python train.py --n_kv_head=12 --lr_mult_qkv=0.5 --z_loss=0.0001
Each number is 128 + 24 x the weight over its row's rms, rounded and kept within 0 to 255. Layers, rows and columns count from 0. Numbers have three digits each. The size before them is the row's rms in percent of the matrix's.

# layer 4 MLP down (transposed), 3072x768, rms 0.0316, rows 2482-2536, columns 256-383
088:185130146129117111166085112147127127142143151152089111118126113124127138086114146141135102135115085090115144117157144106113109142130171124138149106160112128109135181152111138148117131126135099147143113121128143096130114126120109124129131088062131153136141129097098137131114135107104122160131116122147158130103142171116123149159167125115135097089112105144122126136094112167101131095158
103:152146110157117106158141153137140170119120137136131133145121049123089146107127128163104188076123111112103121130107151202135145093164135145123107119173144093121126152123109101127154125158150129174182126142131131152117134115181183155138149107112146115134080147129086107093121142130075114143167157092141149097151125097115124072082100142115120118111156145089118117121128109131130096126088
094:143158108138115150163128180122122142107160118147136151123138123095106113113097146092150104106132111120094184110127117098137134144112119158129084118118105137145149151160143156151117190137124176128134136134118131149099128137146148124139133118152122123115123121125115160126111147119091128102128106082141098132149141164123141121123146115135124117121120125112138111130140068130111147114149
093:126115105144161098136119164122119136120139120136092162134126149137128129113100103108123149101115115131133117124090065162081136173124109112139083122126090146139154166153127151115086104102128104135137134133156154126112157093148129107138130126127114142136157110105119101145098147139125161125146122135119127134176109170097160130143123125107130124158122181078109138155141136143115163183127
095:085110111120125132111122112151139097114120129148143116119142114114118090108121117129147127133079115140110130080166176155123109125144129121111116115123121102077095176128135116123112115192130111093124084162131141158125126139108162103157117099113174105108160135146163158151111132117147132142094137118092144123154141055114094118115089106151113160140113107088162132162170131175137111109179
095:157141107118124139149112128132162166143142129114095146114151176147123148087119134111140121111117093112147144174122128137134105135117083126099156174130135110153134144159117097097117151125145152137124152152102181130129099110127108138070120135156106142191098133082152159189141122133136130141142147136120112145180159139109133108153102167068093152134099160083129119090126081133056073186122
091:122115150196136095069146109097152133119118160101121114078135138136142116156148121119150122131084117131148122134131147151128111123104143139113113101096177124133082126170124126138139092179145104133169099129145116111145146173125104153169162126161160108144116120122129118142131134133174100121122109129132174162094132105129122140121089128134131112100128100116137122108142143074164125142078
104:086121160069140155140132116146134111123122141145119131106144084131097135100150145144148093104179154131134139089172112126120148092118155124142118161116120092104122084117160153120137093142110151135151100115149124131123061132144157101138116114138144160133137087153104147131202140109131122135194141087121131050135169126151139117161101119138113092166070093147122124145139105164135102150094
105:129103119213122136120114121140128132171141141167120129110114129139132107125149114098150152114145125158100133116125118137107155142105138162098101125122123117129114161117145134143118158131139127091194121118125127120149110112180133106158152122115109135161114119081157111115098096133128133155122091129110108122145139128162089158117116134131098160097074152110147156140155123099145113127109
128:088139153159132108103091135133158117185146173148128121121138124134130099127119098107139141139165112092131135150068123118100115137126129150125140119099097123107090091120132115128128145110142170131153176123099126142131166149080129136118094153163119089107135117138133116128120134149173141097111094131121142155110119096144147164160128130173092106138151133091139144103083169144131087086109
136:143128149221128150170153149149128180107138129087134157145151118126141128129131084155128137127117129128134100134159094122098137120138132154101093118101129120087150159130095148129140135102145186141135163138110091124106144108154136112150153167153127096155111141120175140126110122109134083149125115137154122130111132093099132136108107115161122148160119118091162153153181150115119137134120
084:139141125143136157129090133124129130119142135135137144126123122141136117115108149126146128146139115152115109125092119162105124101131145130147153128169116164173145132128099151076130107153136120129116119119084156154110112140104147132153174123160136135134088141127151138133141189148158155134122108120106120179122132141138140174171096109098168163156142141103148134104155125060173118082105
106:104152124170129127126127149121156151093118125151147057133120135100118144124117127158181115129180165119098138133111119154119136114125096142135105176145155108130157115105139147158124115124093153102153136082140149151175106147090157106124134122108118153130112078104129162130169093124122109096196154143130133134136149123117164176099139091072111160131151143142173109120131117124133134132105
092:109128124088125153125084117128141123111117140128119117188145113140101118103098136140080107138173112112126119093071153158141092161112138116120133120143150149122141112140139144127118135117112094156129164140135137119113116161144098125091109111160143115146151137099138122142142157085107165119144132119177099152123148097100113155123113140178152084099145163095142115108130162129141118139146
104:147129122126120117091110070120126114145160158107128107150158166100175062126151084147127130156133128173133118171137194116153135135128104120093111130124157120105135129118133113132134083105097171178108118127145125111106139127119135155105128154145115109124160148123150128104138142150122098090125141130108131136112110104197091143165097119136074080115090119106124128171093182114065139178139
150:131089127031153117132096157134151091123111137137113106123126141126149122126129152139161130131115144126131096140100138114104214139130100145108112116090129149092123156145129107111154122119102104123123098101134090092155115180135116160156139180109119128100099168141140110112116165115120120130141155110107076131140117121114157149085127167105136101074160152127134142113151151157141153117129
106:169119132129111138137169118125122097144101123108136134172185135126092119138166178090103128117171122161142144170109142135105112120136120140092146121143121123156128147101167109139142057128085145125130145131120076143122134094130125168115122185155080128161120122073093125108148154130123084088093119117114096122128098105120167120120104114089143125116088116094102089168100147146153185095134
099:125137132213114119161133129126096145109096123109143130145160123086119116172106147192149166156138103119126142105157116093121137121086121114153107117140164136097135133106133171092132132110117143093140083143167127159152069119115116114144139172103128120158153147169072125141131103089165147169158129159165092096113138132101171137140126141137109180136108126102100139112099148125163141151137
095:120147172122148145156115148106112112128115119104103179141142121138188133116113155146113116090109127110109177100120094147156144150129102092163151066130092145126141144115111122142157124107133116105142091119104128165145159093074116115126119150119142144137097158098094119127137133139097129159113134143174123078131146122091108110104150117132115116161168128133103138169076146143189150148169
095:099050112158132120122100114169145098159132103136123145124168128120121109119099083141128144111127130074088140146127075175155087138094135094142160112117126152090142135110176139096121135108113122124122135098133185068126098130147107140133171126143166101106133112128095112142141095135131077130105142129079143119070136118139138138127129104156080134144136130126127127109136147122192118102113
012:111127109046125109174117168109150115097121088094084150159129130141067140128126116120090156174113164137103087116119139170116139149143173123117171115122134080137140141116139145070147118121124093148105104088138119123146157108135133093106119124123146115181116179152126143120136122122130111123134131119145099144117205129141145108152148102121143055138121136125124095139169120140125133110124
098:137156145250114136154143080175163076083122093100125123117127162143138180133105122126118135137163121094092108138156112111109133143084112123123128138107107112109109160155073118104132146161112098119135125132152109168102149158117100121099140109141118075155081106113102150128110125121116135147140112087105124128148144142149186107080082094161122115152086126122129137152141107134123136133142
090:131130168109124134124124094096150159122132128114142116105092157121118158154114167094165138118114132123155133154127174096141099133159172110109160067143083130136134134128112139150129090116119085107127149128162112094125146157154139111139118150113095114117163129118133158127145072154148111130104109150141102088117140160145092150171152108114109140105138138186143143110133149147093129130164
110:114108132115113128112104098100123114098105136160122105106140146118148137118131123144081160109135134171104108138091167094117132121132124135122126152117159101122110117170110125144090179183110148102113027154079103106123154128142133134095139105160114125098133133149124149119167152096114126114099119151125160132105110161140083143116094110120129091139147170038134131160126131083188118103103
080:093131140148128147140100123141121123129130125151122106138102117168135122121127138141117143123087093111119133132173122122109088104149107138083078144137137151110179142128104133100177143146104145158163122133104155128115135079110136145162154134122160117098116139128141121148146094108174116088150118130118065137133119134072137150107133099162221195183140136158140103114108105173145131172133
105:106113130124136112109086107121176152165073133110113111155093103156132110102156130139158105156153117122131101089125133136114156149136164123116108143125139152089112127129138148141131091168147131157145129180094137157111100112110148110107115096176132139114120121164124124106144169131143141118148195089143115099132146134123107144129137025118166148162149159128127156152156136109170147124106
106:144129134100114109112105130175112106097125092152155133147161132122131132133114108133121113124105152075140101149132146156105095131129110110078127131163141155123120173087156119178144141127125113120112106137110132183145131129135125128145152118133101149113126127105126140160134127097147090124093114150114140110089099148126122117133160095119123150173133158128132137160106154148101165182157
088:104123149133130124146149143101127132136135142114134144172151152137116108080154124126125119086137119143121090123137114155121106105117059134108084114136134166140115124107160122105155087139115111105127179125087115135127122087137122119136154131126138120135100150183146099110084132134151126153150127124119101151100141111108116139089094127153108147084121156092131161077114125141160129092127
087:131139171155132156140137144117133163144140160070119110106111146138138115125120135133106170081136119097193137088142177126143165107107093155134131154149110146126123125130121108130127100104119146165134090123154147133145107096059114123104113140115134110090081114125121090125165103081133109135148131103140103124136106175151139126135119116110153137105117099132136148128074118130135174145102
096:140111095139117115123151149136088165179110135145113168085105127090115180133132104113160111103115151134167152133088163133128113142117147123111147193130139129102118151104109124099109118137136098108107120116150106158084092143139166135148176116137139124100163114127139080145098061128079152123142090076077146078110114113112122126082140106119129094131121120117143132085108135112126144099120
088:123122095131144112154105131122114167096131115142126124125127098118124135091161102094160074106135126107115153122132110138158148173172165076146148149082133106106082137124103084121115137096104105145116131168166132137172146104156167127132169154134113122061129134151104163123128167140122081108087135140160106109092107101131151132137143124103141130147126173131122099143111104159151143171093
021:134145060103099102123130158120161154132123127093121170128158162143130173108130096137128145131102135152116144086171133121141128163138092125121197075126169136094119126136115120143124108089128082148121138115131146150120077130118138118128093104129132128121108183124152137135115094129137107089145124131079136133143115137130114093144132112108143089135102123159149123122095140175090145125117
094:100123149135137138124124079115150133128123134121121089148165083134148094170118193120097129175143128110146122130165130166179124159132102096161062098070123188119109097140141136146150150135098135100154109118161133086155102083098133113139119104152085090087103153091129102164150158112147141129150141141178102124108133080126125079161107143112154152123102104143141171129147139154125154135149
099:124186113081132133155111135100129143119125135156111137146113120125105193106141129126134102142132146127161097120141108192125127122129113141133142140135089184098128128143139124126155121112070131123111143146134118091138089127191159086094135116097122161159110121107135141154127138107099139151167133117180086127096126142120123113117140151131119108109105126097151138130136126110125132098153
091:186121114139127119148146122119129090159116190165185067086149195185127101054152139125146131142088148132167130083120114103124171137179129131156161119119136123144134109142121135124088141159100093099144121141159106172130068164089115156115109161161078141140150146158100157126138109128125162156144113103122123113106124121156142105116126178179124130129137112154144125136128108123137156090119
113:142146145149119091097105146087133170167116099134129157154096136141114132128142121142140102166103133154132084111136132140139123134116124144139163138134146130119112149152128126104149167120139116131122114159161143187122132148152119129141128120130100113153130116149078130107125098104122119161139109112110103115150143140136165105129118144116098143100113136089078188132156123168138105155138
107:129091165191153148152116153100131129103107099129104127114104144136134138136132169105107133171106144184127127125149137107128132142164164144144081144141142104152131088149113133117160085118098182125092161134165112132136132117101124165106137119128175110116136099104146132125114124077144112094141149133156159119121113137132127138131097116126141149146069132126180121082143117095148130134097
092:143094146159154117138105106144139142156157113118120115152163135124199108131145108129140087171127086161141106109107141153178116089135159137106137091125115164158122149167159128140137117121124109070138129146153093128160118159087128114151113135121134086083120138185136116124141131141135115129129115134141140125148121120107117107131133116140072146137124097105134109138154137082155126108153
104:141138093168125146154138165146129146123111144175154188118108107113131148103118143129151152063122134097181125110130106105112115173130132151117136135099139154092112121098144104109149134121114125125107131112148135123098128117119135134156149163133197106107069106131117119139118105110185101170156114134133092167152156157136169143097106113179116171134129192126143145130125142123123148161103
111:105142128150126171152058108122144128139125147135120113109129130123140152138121155141123128132138136175148115066106145134156137126110122185151107142149111158159116089107157129132148103125133116143147084126106129119100067119115135114113168139138134115121082116150146077149146130152145130184112167098108154133073092136127146117143104139061126146087111142131142123138127142135178150102140
120:133163124131128129130107114137182162071130167111123138083109089085098155132093094124089065116144157116134121188124125129092136078132151113144159102134153143086122127087140152163064138139143159107123098149086151153158122167128165116126084106163126126140141113128111127139155146138115129102115136138125180146096135140125098118147139170170106129121124154131118134121112128151126112140129
102:173098117170127131078184160121117111140123139169112113136148121073101111120165116120174127143141147139088120145108108114158095179170109134126124089114153156169130155142150141140135117139161134125133171155110115096174136152104094135142138148164140168101105114123140124166125114166129112131136154109082130138107110108153139126134186148154113153085132145109129195106148174129122137160116
078:124127085065129124101116090110137137144109159089101136126115162113126066120135144109150162122134142103114176094137142132138113171139175139135120153141116099114097078119138084142121118133179142102152122120147150145129113147111105114138128060095159117146163127127144104155073096122124089094136112152138092113094149130178129097158123127175138096119196129126132111098145109113115119150110
094:164115135175124148192137126146138160126104144100134131132136128104135137173148159133110094107148113110113122135155126142123129140112123144137033160132086187071128117098122097131139131095113151120143174132140135145131151113174146098145172162170144136135141123093102116160164102162144148143133160117133114109134128133074129129107145112128106126154116138119124138158118161061141136113168
066:116164132167168136120163124121182126120100163089119163066155134153130134176151124137100118123156099136117099102089121147146135160133107136130113107092095116087126104123086122118123113157149156147141155103094117107143156166128081142150116118123099155149143110107123106161120090129125135084113135131127146114136080162149133112113143148099129145149129150118125130161088132142139137165084
096:122099146171127119127149150154147133164099116144141147081071083143101118126169137135122085106141088077097099156116143141162130149144124152169122139130134145134152175130155143121181125121133133104141111112144099122145137123119159112096140151128103114140130136048119129088107133146106128110115082149069126140152186165148110114132153103128116110096127136111147133149139135159164123063153
107:121141142138118156110101132151124166127107126094123171115123121136126159147120122179131091163130138103105145096111113129139110166145119142175117086155105155082089089112084101142130137123128170121126128124151132165146029134122165097156110143168122132121137123096135160058122097113121116147119150107105134150106098095137153157138133082112131158124082143129138143153146130179114148092169
103:174114097171148156118132143133129118155136134110077144149091176105120181143095094120106120151113113130149189116112131144148144172181132111119136151127182122108140153162120106105121153135131102128140143107163170148122103103169148091177111100134127145096106088108104119150144136146118142088102136100103125178132117153068108112144182132141125186154118097106117128097122139134116120147108
094:063147141105119123099122100122159110141132126147115131142100127100132155141136125145127106140162131121100133172083127119109062197125143177074137114102108124111128137109112146144129113094119134113148138129109131144145177134129153110148123140074124112159144151136098138129113141144126057150164082153093074148114119097077126136127099148137158151100177131117147121085163156118124103135171
122:158176175138112173091079137107145158204096136142173098084144137096118154094133154124100101135104141136107085130128131140147112125088121127150136072110119121129094096134141115109127148128155126139135167122150201163084168113154073132142081153125149120087135148097115145105095125094135103151120104150127177151102136190115161165108121142099136109160124097131113110142140155129137137140158
098:091070098110110127121098127154133160195138106107160152139085131114088128162125135180140136153138104138118146125104171094103137129119120091118123092097164099122091150109100149147136106132129109172166134127105166167092087135127127170122124155144132131133145187105099166116124138164106110142098152128086102164128125156146119133137137145128157143106136134126113119121100133127137128105093
109:137163125157113153164118114081149116153134102126102151134156081128101154170129106139135120122132109097162109150128175122115131122137135147118112146131114138104156148110162140116138182159136105129137111123121153109145153124116082134138092096150162186118146125122119147169084126151128126141135138154152156128150103096088126077134148127144101121083143150137127112121148146067075151108116
084:130126133129120148142132112117125134130088110105136125140134152148160106129141121093126135120145149154148100136111101115118141152124115064145121148173195108141100144106120171154164107127140153188136149142069139120154128103119146113072159156122109111114126134107146129100132130130132135131124095157067123134103149131114164137116124133081148179153113112116114111122139114100102123099117
088:143146137096120127090125138123129125127123117091120138177143124122118149138101093136120127145113119160135179168158094123135149125157107163163125157115154088138131183135140111121140130086123112156136128125133081138117145128130143138096134166110130136101131134155035104126147153147132150127139135106106148127146133131115098170099105105116095120157101136126111159119146133153107119132108
118:145107122149141117135151078117106137129130147089123169138139118170154115139117100136113159158175096105089137160135137144137090150106186119125148154115152125116126090065140100138148115111138133096127172121149115191157068155142123162129129153117125134152129133149165162110108134119101158126117137104098124084155130103166120121110129139116167142150116109141112154123125148124085123126156
# layer 4 MLP up, 3072x768, rms 0.035, rows 2483-2536, columns 256-383
102:076152122141132115141157111130109094142124148119098139145137135145143081143145130111133125174181123123151116098144174141113133114138172131150110156155133114151145136189112148131126105187162125127171087144148141131069099146150118119127131097151089147137131157156144160130148130153138153117133136127145103107166135120133150158188129113144141160130164162078133105119135129135146142144102
098:131121116140138129122109101115091116148146181139138123162134142164136077108150082135128170139123099159186144142119133119155118137125132110125147115131104152120142128107132101102100094125120103147098140123147098111121104108123108115139090080142142117144090142153101140118106128138135103112142185126132136128151120121113184139126131169100121153153077120117114156109132110124130120152125
098:147102114160131078110142154137135151142127130128136122129137119104133117130130113115098139106107123128171145060114072157148130150183148126097106136113136088111129128095171109125092139139151170177123154140084141118120102118154166146132132102154140145133110083130113125123085119104127144121181121107176147143148114089149116144130141123108133131113107144148124100137143115152121111109150
097:126130096141139131175154104132117135136134118148132164142115104143123127136093078104121142120122128152115088149122121108071079154101115145144119139168129125113143145137131168134101091130150136106141142155097143124170118157121138145094194122180106133136169122138139138122113115131144170186146127156117186160160113134120102131114103136115151123164146111128171127117094173110103140172149
099:131144141134139133110137128141144106134132141148137149111160160130163146124139123051133133146065118102165102112058102147114130140129127106115134093118111112139129129120148144100119137163126117109156118112144133117145111110107107124117107113134145135175128113114133069088118117109142124117100168155146167061149126115138190156153131146104125124124097105135113119092128113101131098147138
096:122116126118119150145129130140150102149146090130073100095158138120086132121129079106138122142135125085082118095128115133155177112109161128138115081141159129143112146115122131136115120130152120126149133121136117160140158131112125141139157097157163152138129085136145117101121137103185112140102131167117133069120151163067100157168105156132128095151102181110110101125136111144138108156132
101:160097083151127126142119121111143089127120169135133148122151140152119112126147122125114127154094104085171118130102140111092087139137089138139129116146116161141152113157115093146102091130116118132159097117113154097106126137089097108116074126090184118166136131106134135116152130142129140124131144084145121144169141172115122109104120111093119133098116090166107137146129118121164151111149
103:123177093128130138148141139153106133110128121183129124129127131130166113127118140116123120148147149097101142164139103124155141116128125131145093109158157106155123166130117123116120114116135160122134099109070149145075158102179114134117163122139105108136138130087120127116095132124176116178116104131097166135095118121151060145153101178118132128123115131127130112132124105134100085134091
128:071127113190142132108155108134115125192124150139097167146145118180130136117111131163123116152147113124158158097085159119145115131122107129145158108129138123171131119116148143102120086119114184122140163123121148106116132178116156123135069083131128086186161146150108142122152147131095155140148144093137113131170167146129140151132123176112146103165122117110128096140136128095132093092087
121:138168135140135090105131103113115094131143172117110139144162115214166138138128119096114128156115080118132112147145134116130140073111151161127050124132104143104153138154128158133167126143160175174144141169123130120133128156114132142162161137112140033146146146130152109098136121095077153108133129136145138127076110125143100147160102170114145113135142128134117133123125120128149120131094
098:111123136132146118100128132159134140140126153119136133103132107123135118152139138107127119108121113138143139120139114119126121122164128137103141091133125118093128134125142141147108159145160196119123160127131104129116142140133123112169129146066133110128213140129162134147110132121122133128124142110175145057126125110132093058120113119153102124114164117163114152170059107159103139173148
101:148181123151140093119148105148126072128135139125127111143162089101116133111141094113110155088137113115146131134133133116114153118074113134142101150150107138113147150155163150087108112140106091153154152142110148119105145121124122123181131138134132125139090127150119118088108147032160133145110094130090102113110117135128149147111110135129119170106109164149145120146125108108153099138125
095:072131133137117092128146114109105069122140165107101104109112124167133156133143137102110136150147128119124089142133144096118124126173140129105150103100119109089119191095157153130063126143167114156150129110100116124120156132110109124149134132137170119156150139110136126100103136157103151125086117119126140123182152083104145129147132161111107117163127152110120124143112140126115099160063
103:111105110149128140077131076138138095129127107127090096102127111115147077110123143094174125106138123132113103141115124118094112097127177121150153108148153119139134141136134108121138138153118133140156125159155170098136119118123136141132096123133112096131090091141149118125140116079143104173128132147130166128160142161115097134161114135115146109142077136104111094150140207110117152122114
131:114162099136137113144099102141124125151133109159118084102128124144115151139111113125101142164119124113142133172081113136091143104131127145134094125128180143121137168133123122139108120142131165132130106133091211079113116144168094123124138112131106102128140112158121136142160104103102158118111180104104119107142143112083119138114110157142128158138176153115150127143186165127158158125121
102:092157106151127103106150120139155107118126182118135124150142090137165184142092166144131149123128124139117145158108140108138125166129131153118161071117141114068181119166123156127079097111149118115116127129085124148136150140128151152136151146119120117147107180117125160128159133109152091085122137118156102126138186151113169142135089150096120119127150154112178115118152154126151141183131
097:114101122149138097130099146134155107135130110130121160129122124133162150175129099096145101134138111143150124140162097111141145080105120130132136125108103125136116116110122129185137088142120130171089122134047112113120119175142134124136127127088188147137114086125106145111176133113152093125115128119118151102113088160124119209155133156106101092123101176147128129127135107112129101159122
095:094162113134140138135110151142121095153102156105137151172117107133112125120150109125085138141093140133171160113124096142149154073146138137163153144115156156151128113118129164117124120170134148152149131152109116115096138137107106145101118082129164135166139152141122169104121142099097130105106148145106176194128124134126126123123120163117163131131165120129103122114092118144115124112091
097:131102124155118097176098154183120094128121076111088126089130125169120169140107088125137109134111121114136118171105069126134158077133167158161147129139126179127121168109150146149095162106142138155132101141142131102117146136141121135127160065151108140117172119122111119138124094177116133150081139116181209135116131109084134126100113135105127133121115145148118095172120170114125127132152
034:131154094122123138124124119139112070177124131110129111145125138174168118126101133114121147122135135140141133122117100134116170073119168128131078118114078103141172148149119178110096107121102131129147121146127171076076080146148116137124149120122128097141072190160123093120177121099152173152171162121147105133108122118136127111128135174066168127170137117167142105127151134062189132166120
100:113122121156128158100160089130144110137126126102115109147171113155148135118133089140105150126109124060157131138164139125111109155149134133122120154147107095129115117105122085135122126159118133151172104112156104091110107140115139139112162132181124150155174129157150111081106136139130128131146145142093138085130164097114117118123127108123162143124152166092148112168122169095149176124132
091:108171091141121113109142124148143134156121129086143124086137111130124136140125127161118106151115113129133095133097107142098096097125077125157144112162123147156130157159115115118126152106106115113133123126127195129104125128116107120168132143119120148106156091114138128128118125127149107160112153122119109135151118150114128069128102136097104097103113135115161152164088140134097178128141
106:198109137151136143124095118156097134160119122129145094102148108129138099124136133097136136139102098115108147196102120099112136124153140104139097141120143147113102127148120118143127126156147167189163146140109157134159131105141153124164170174132182108136097155190141140127124156131070108159128166134154153125113148074126100129146109150102123121138123142152132148129120130143156114130104
092:134137124140139100173175094151104137134131130182126145123138137122136142149143134124142131102130135137129136144118118127118136133144120108168143143165151134111118173111144166141116151116160145119102134119125160108115120161145130124131116125129113172096130122151125173143131136139150103129145158139117111130159097100138072131152144108102125138134136155136132098151127174137126104171077
099:101126126158130110154148087102140109166121160083122135147117135179117094139124087151145121138146122087127092160168104137102139145156108154197111127140114114167100117163140118104126127191085153137132109129179129138134143117129113133104144136162086136141119098176161137108150164084147139134163152088134149095114129122129151095137114122130167135201130161116130100180142131094168166134133
105:125121105168133130114142121165133112121127114116166083113157084118159112113142095097138121130127130135123134127101175119096148084140125148182078142149088154111109130108162177106138125135151118149185160149114127131091166115145169133151114122125096119153058094134138100107102217122117134126123103142105175115150137144139125114135128121115139126124137107147097145127110127094122132109086
090:142120114148147084105143144154134069123135096172115124103122134123139152137130109136124141128111118144096095148096154103137095122159171141117142117144161098114082144127135111144099108138103137128106117135066133116106116134070103136126136140133097108158103157137130108139153147147165120134069134146132124114126130116144090169164132139105140114113121126134132075131077131118103100118149
093:125134129131135164095117151166119123132133103153137124113148134133160112111121098160142133120116111146104140093135146083130136118163132117140120092157132148127113136158111083135125125187138124117120111156117144110134107148131110115140133147130157152151117087104143136097126067106177119122145132127138165096125144149121147146188132160108125084125130105170180120109126140129100147138096
098:106127123129134076109165133112135114146139143075146164123137105095130098102080087096118117115131130119120140105126103107143169127119123136144128117167138114177132173161113145131131148129111154116154105185126121118114139123121119156140136155148138164130104140172102100121152138124079171134119121085166079142153146130131137162123109122113146145098100119104128134123090141097179145117129
096:101133106143126099088105097146097126140119127155164069129148098113152087136156161153137141180085083130171133159101129090115106113112096133183158129083122115141162131151112076144130132123122109133124118125136146123082135149139132142111139099145109125174090150123130132125197113100111139125155112107130131140100133115142153162109116231097207119093134125099208121094170089112148173149143
041:128116087147145131104135093185169116188121164140128139216167113139140118111103136125120131129131132132126116134132103104124134103189146151166137072123077111141184121128129186092107159156132170182179142140102186082111093181118157163123171128129171126159115122115108121138126132109077142138146121104177122108130139103130130121124131186125138129153125131120108136173142127098123141111120
097:131131106132120043125153128170136122128129093172125119147148076163190087151120111107095114155141106145153114130084116127103146118141145105129149096160120147150160131182119162171115133154091122151157141121102131129113137114125146138148130114073124084131114126144119105141144191118122132115093119155167110096117125153098095142152099122114117162123138135163181118140110123159106123131150
103:128113092126140094120150072167143115141126085137139159135147129148138106105100137114138110122152092129137133103115122145115105111128136130175108121101117138123139153132108118069114149135126155133134141123130186110053069127131127117139125130106136152125121102169143153145113155143092160158115135111103136133134133139133156128124132134121115121128127129106148141138131118131122138114144
090:092163097150136134132157111138085149149134142128095193097138121128147124106170123124067156150135130133145088116159090105131107141110128141141125131143124104115157105120116114102090121111165196133118119128147119080146124126123126118110129126114144103157124134171176146133131155132091152168107132198123115093113127139130141148176119128142137140097158111122090111118112135154091091112120
109:100132098130130121094125153150119127130118155125125136153134109127110146154088099132121115099124107105198114137102105124132097079098134128177101103099085135160132154146129116108149118177094155160155146119152139104073124159138131115108136115066123136118099134134164077139135090121114077158143129089110142135090120136084158136153123133124134130137139137146142106117074117107130146145154
103:111130127140142123165144078112151155160137108168098127107139124190108151160138100129095140112146113157151042116071191106141144117153091123153124070145101145160147131137105173153127176158075117178103090155139122142102125154108123140133103092107139128188138132131147105141115108113093083156135159093161150142096109114106170127117114150142150125133114108094131152142172116090133119126141
096:067126119143132084142134147136105098135138114157127090111145091121147104134081125132126112156094089140109142127141179124139140116148125138142085111153107162172125120181136106141141131161151153111137099118081133092078135135117128141123142084167157124119099126166104134133155156101127130171148125103113152128120133147137146128091148198120137136143138160120118135119154108154169124140145
101:137138114138133153147136120164163157173126137162097144131148136111141136116113154171124177133148106125104115141141136089088148104092094108178111105142080111140104141128125163119110118137123140117101126166103136095116146184108159146121105103126132135137068122126135157122124141116148137137118111149121177140105088107132141100132104124135148153120093147224123072129157167111102105139099
109:163114124165129127138139122144097094154126180174111118102136093106147112124136111111117111158133123134115131152162113102129103081129117120144112137100162166115145139147083143170106066121089108179180151135062158170073139146118108143135114156150144094196134150149098146125140145108111104135142145141107144148124138114131072121152126136134138162126169121117125132147129116125112144165144
110:091099107162123146117133076145152149123123138130100155182156104165121084151121114125109136143103114123156098176116130105151118102106143131145122119118129126154134109114136085178122090127085127152086133145081165110097175118123129151104121142153155134144128113118143106128145131152113123109142139131143113126134163134130169054110134119120135085163140137133102171175109150055112091127141
104:130131115128119123101142092113119125207136081116138126155137165127128120116115092105087158140103115128138143138117132143116090128133129123156150110125125131152119128119136123100136121166162159158110143158127143135128140129140153146143122122116115130122149106157125115131092167117101139137151114092138184130158132160122139109161126165114111153124106128133127134109140151121180135146067
091:127189092130131137159120135175156107122125107097123122137146124174148120122121121126072104116128131175104074143127116122118153123123093140125142139120158134152134147140116124126120097160080137116113162163112113153140104111139108165144145160065093131122103097112132126130181136122106151141151144082134185143161131176120133173154107125118114158159125168153155122129101129135116116124148
098:135126123136128059074130106135153154123129121123158142137140112112181146121135135096141106109098125132162110115165119111118142105145165122124099070092075134086172099150120125142106094154105117172090167134111133124110071150112122157117128137122173137160145100130123121128136111106135165128111157123111142142087109146136130162120138181124136102147151146128171130068091130120105163125117
074:066088129141118128101112146142126079140104126129104082097141112147148181121107138092087134133136117140110091114106128131107147144119128115131151149118136087114142126120105153088111188136111096134128079137120116102153125116127131137165153158132114151124118141120117132092147133136156123147121131126132201147159140125109115104120123135118122096132124114097093116129136155089133139098096
096:101146130134133097124149093111124146145138122112106146135159127165112132141158117151142129121130102142155120122122142092169135082094146122131108065120095125165096113113112146110143143091103154137117147205111122112104155135143131126139115148117139118210120110166133139130164100137128159113098147101156114084101119145116123101159128115118131136107135105132124120141145147124097178120142
104:049075116126127154177137107127168118163127121113100155115156086084114097126112116118144089124117150121133071111201122126137146096143105131153106118102097151167132136195132090128107133114120123147108118119126109135106134126140111155122177099133103054149137134146128140107128171125107091127124159112116136142108117136110114123119119141058100140172120138144138110151133151092137131084101
102:153172126144141147092151148152167117133132126136110102083172129120121129147093155125084106099128114069096124084108136138137111114144173132135128106138120072131099136196102075139115113202183121134144156147094130092108095116141097148121166179106129156153142105141122129082112170079125113121141115145105116164097129139106118156109101136131124115117117160108116154130116150150116104134191
097:120119137129134102123169118188173101125121135167115098119167103122092051138094131175131143123135090112139109162114119121112128121135119126113152124146137157099121129186161091089113127148125137155092147118122124057120136135148134126168107141111175147119073155117153157147144155135103118134123151146130111123155140147131123180152111131123116147105118185120131122160153108109142120168099
117:140123123131139153132140156143115121159126113160105125089155145096119136125067139148108104135116135128106112106129116101157094092187113118110117106090115168180142150148161088122128141137121116113144151115099147101096134119143095156133135129114127129117150132169113171099135174110142095134086134126138134143133131170103128106129127126083086166142129140127146124147110186117145133143122
098:139131136129135128147136127129156095130115113092134071139136103126159130108113115135087128094138118127140142149161142131152117136205128119158119127109071124153130157112135139079141107119124132129128122105102123093106088142130155138134150057147116104136141087137137131125094119102149123136145146124160131165158089140111167126146125120135150095149109138109158169161123132136113077109118
105:134164091159123100134100142134136110143127113139147123131134133122099176129124095170098128094120132103133056110149189117124154075146080167137142111096101120123121133153134123102143164162143121109106124157147132089127092118115139150097137131138151122110116116167139130108107175104125144134166113114106122162119170122123157076136122136119107128124112117084170120109117156114141132131145
089:120168109138129092151143131125091112145141149130082138117159113128108142110117115106139105167135115093134119114133150129187063152115141142159121111136107137094165174124134096112072144167121196123125170135167112151149107111142121111150155102131122107150125145128147106114121179132119118102106126150147104112202108133141100082121121114124148088109146145203099107108153160135142136145140
096:135161114135129098117186146144114096187144155133127080149140142126138148105088134133138132127101111160119089114095130101148134153152134143127119091127106181128122141151124149099109132155084122129149066149152112107128102158139116141089122141111123124105143147101096118102176127110098137135085148153127164182116152160132116106180124167112112153124146111166115112141104113122170097144133
109:152162113145142099154121096182153129172131076125160147167187073138142127104118138126122156179141107123116135121130098125157110117091148126117124138127130149106143100102116126127112131121170139083138186149117147168141111129143086123153112088130130125148157145148136129148101104098101171129118159104143148157125120159111134125117112136139127125157169107157153098153143121113118139172096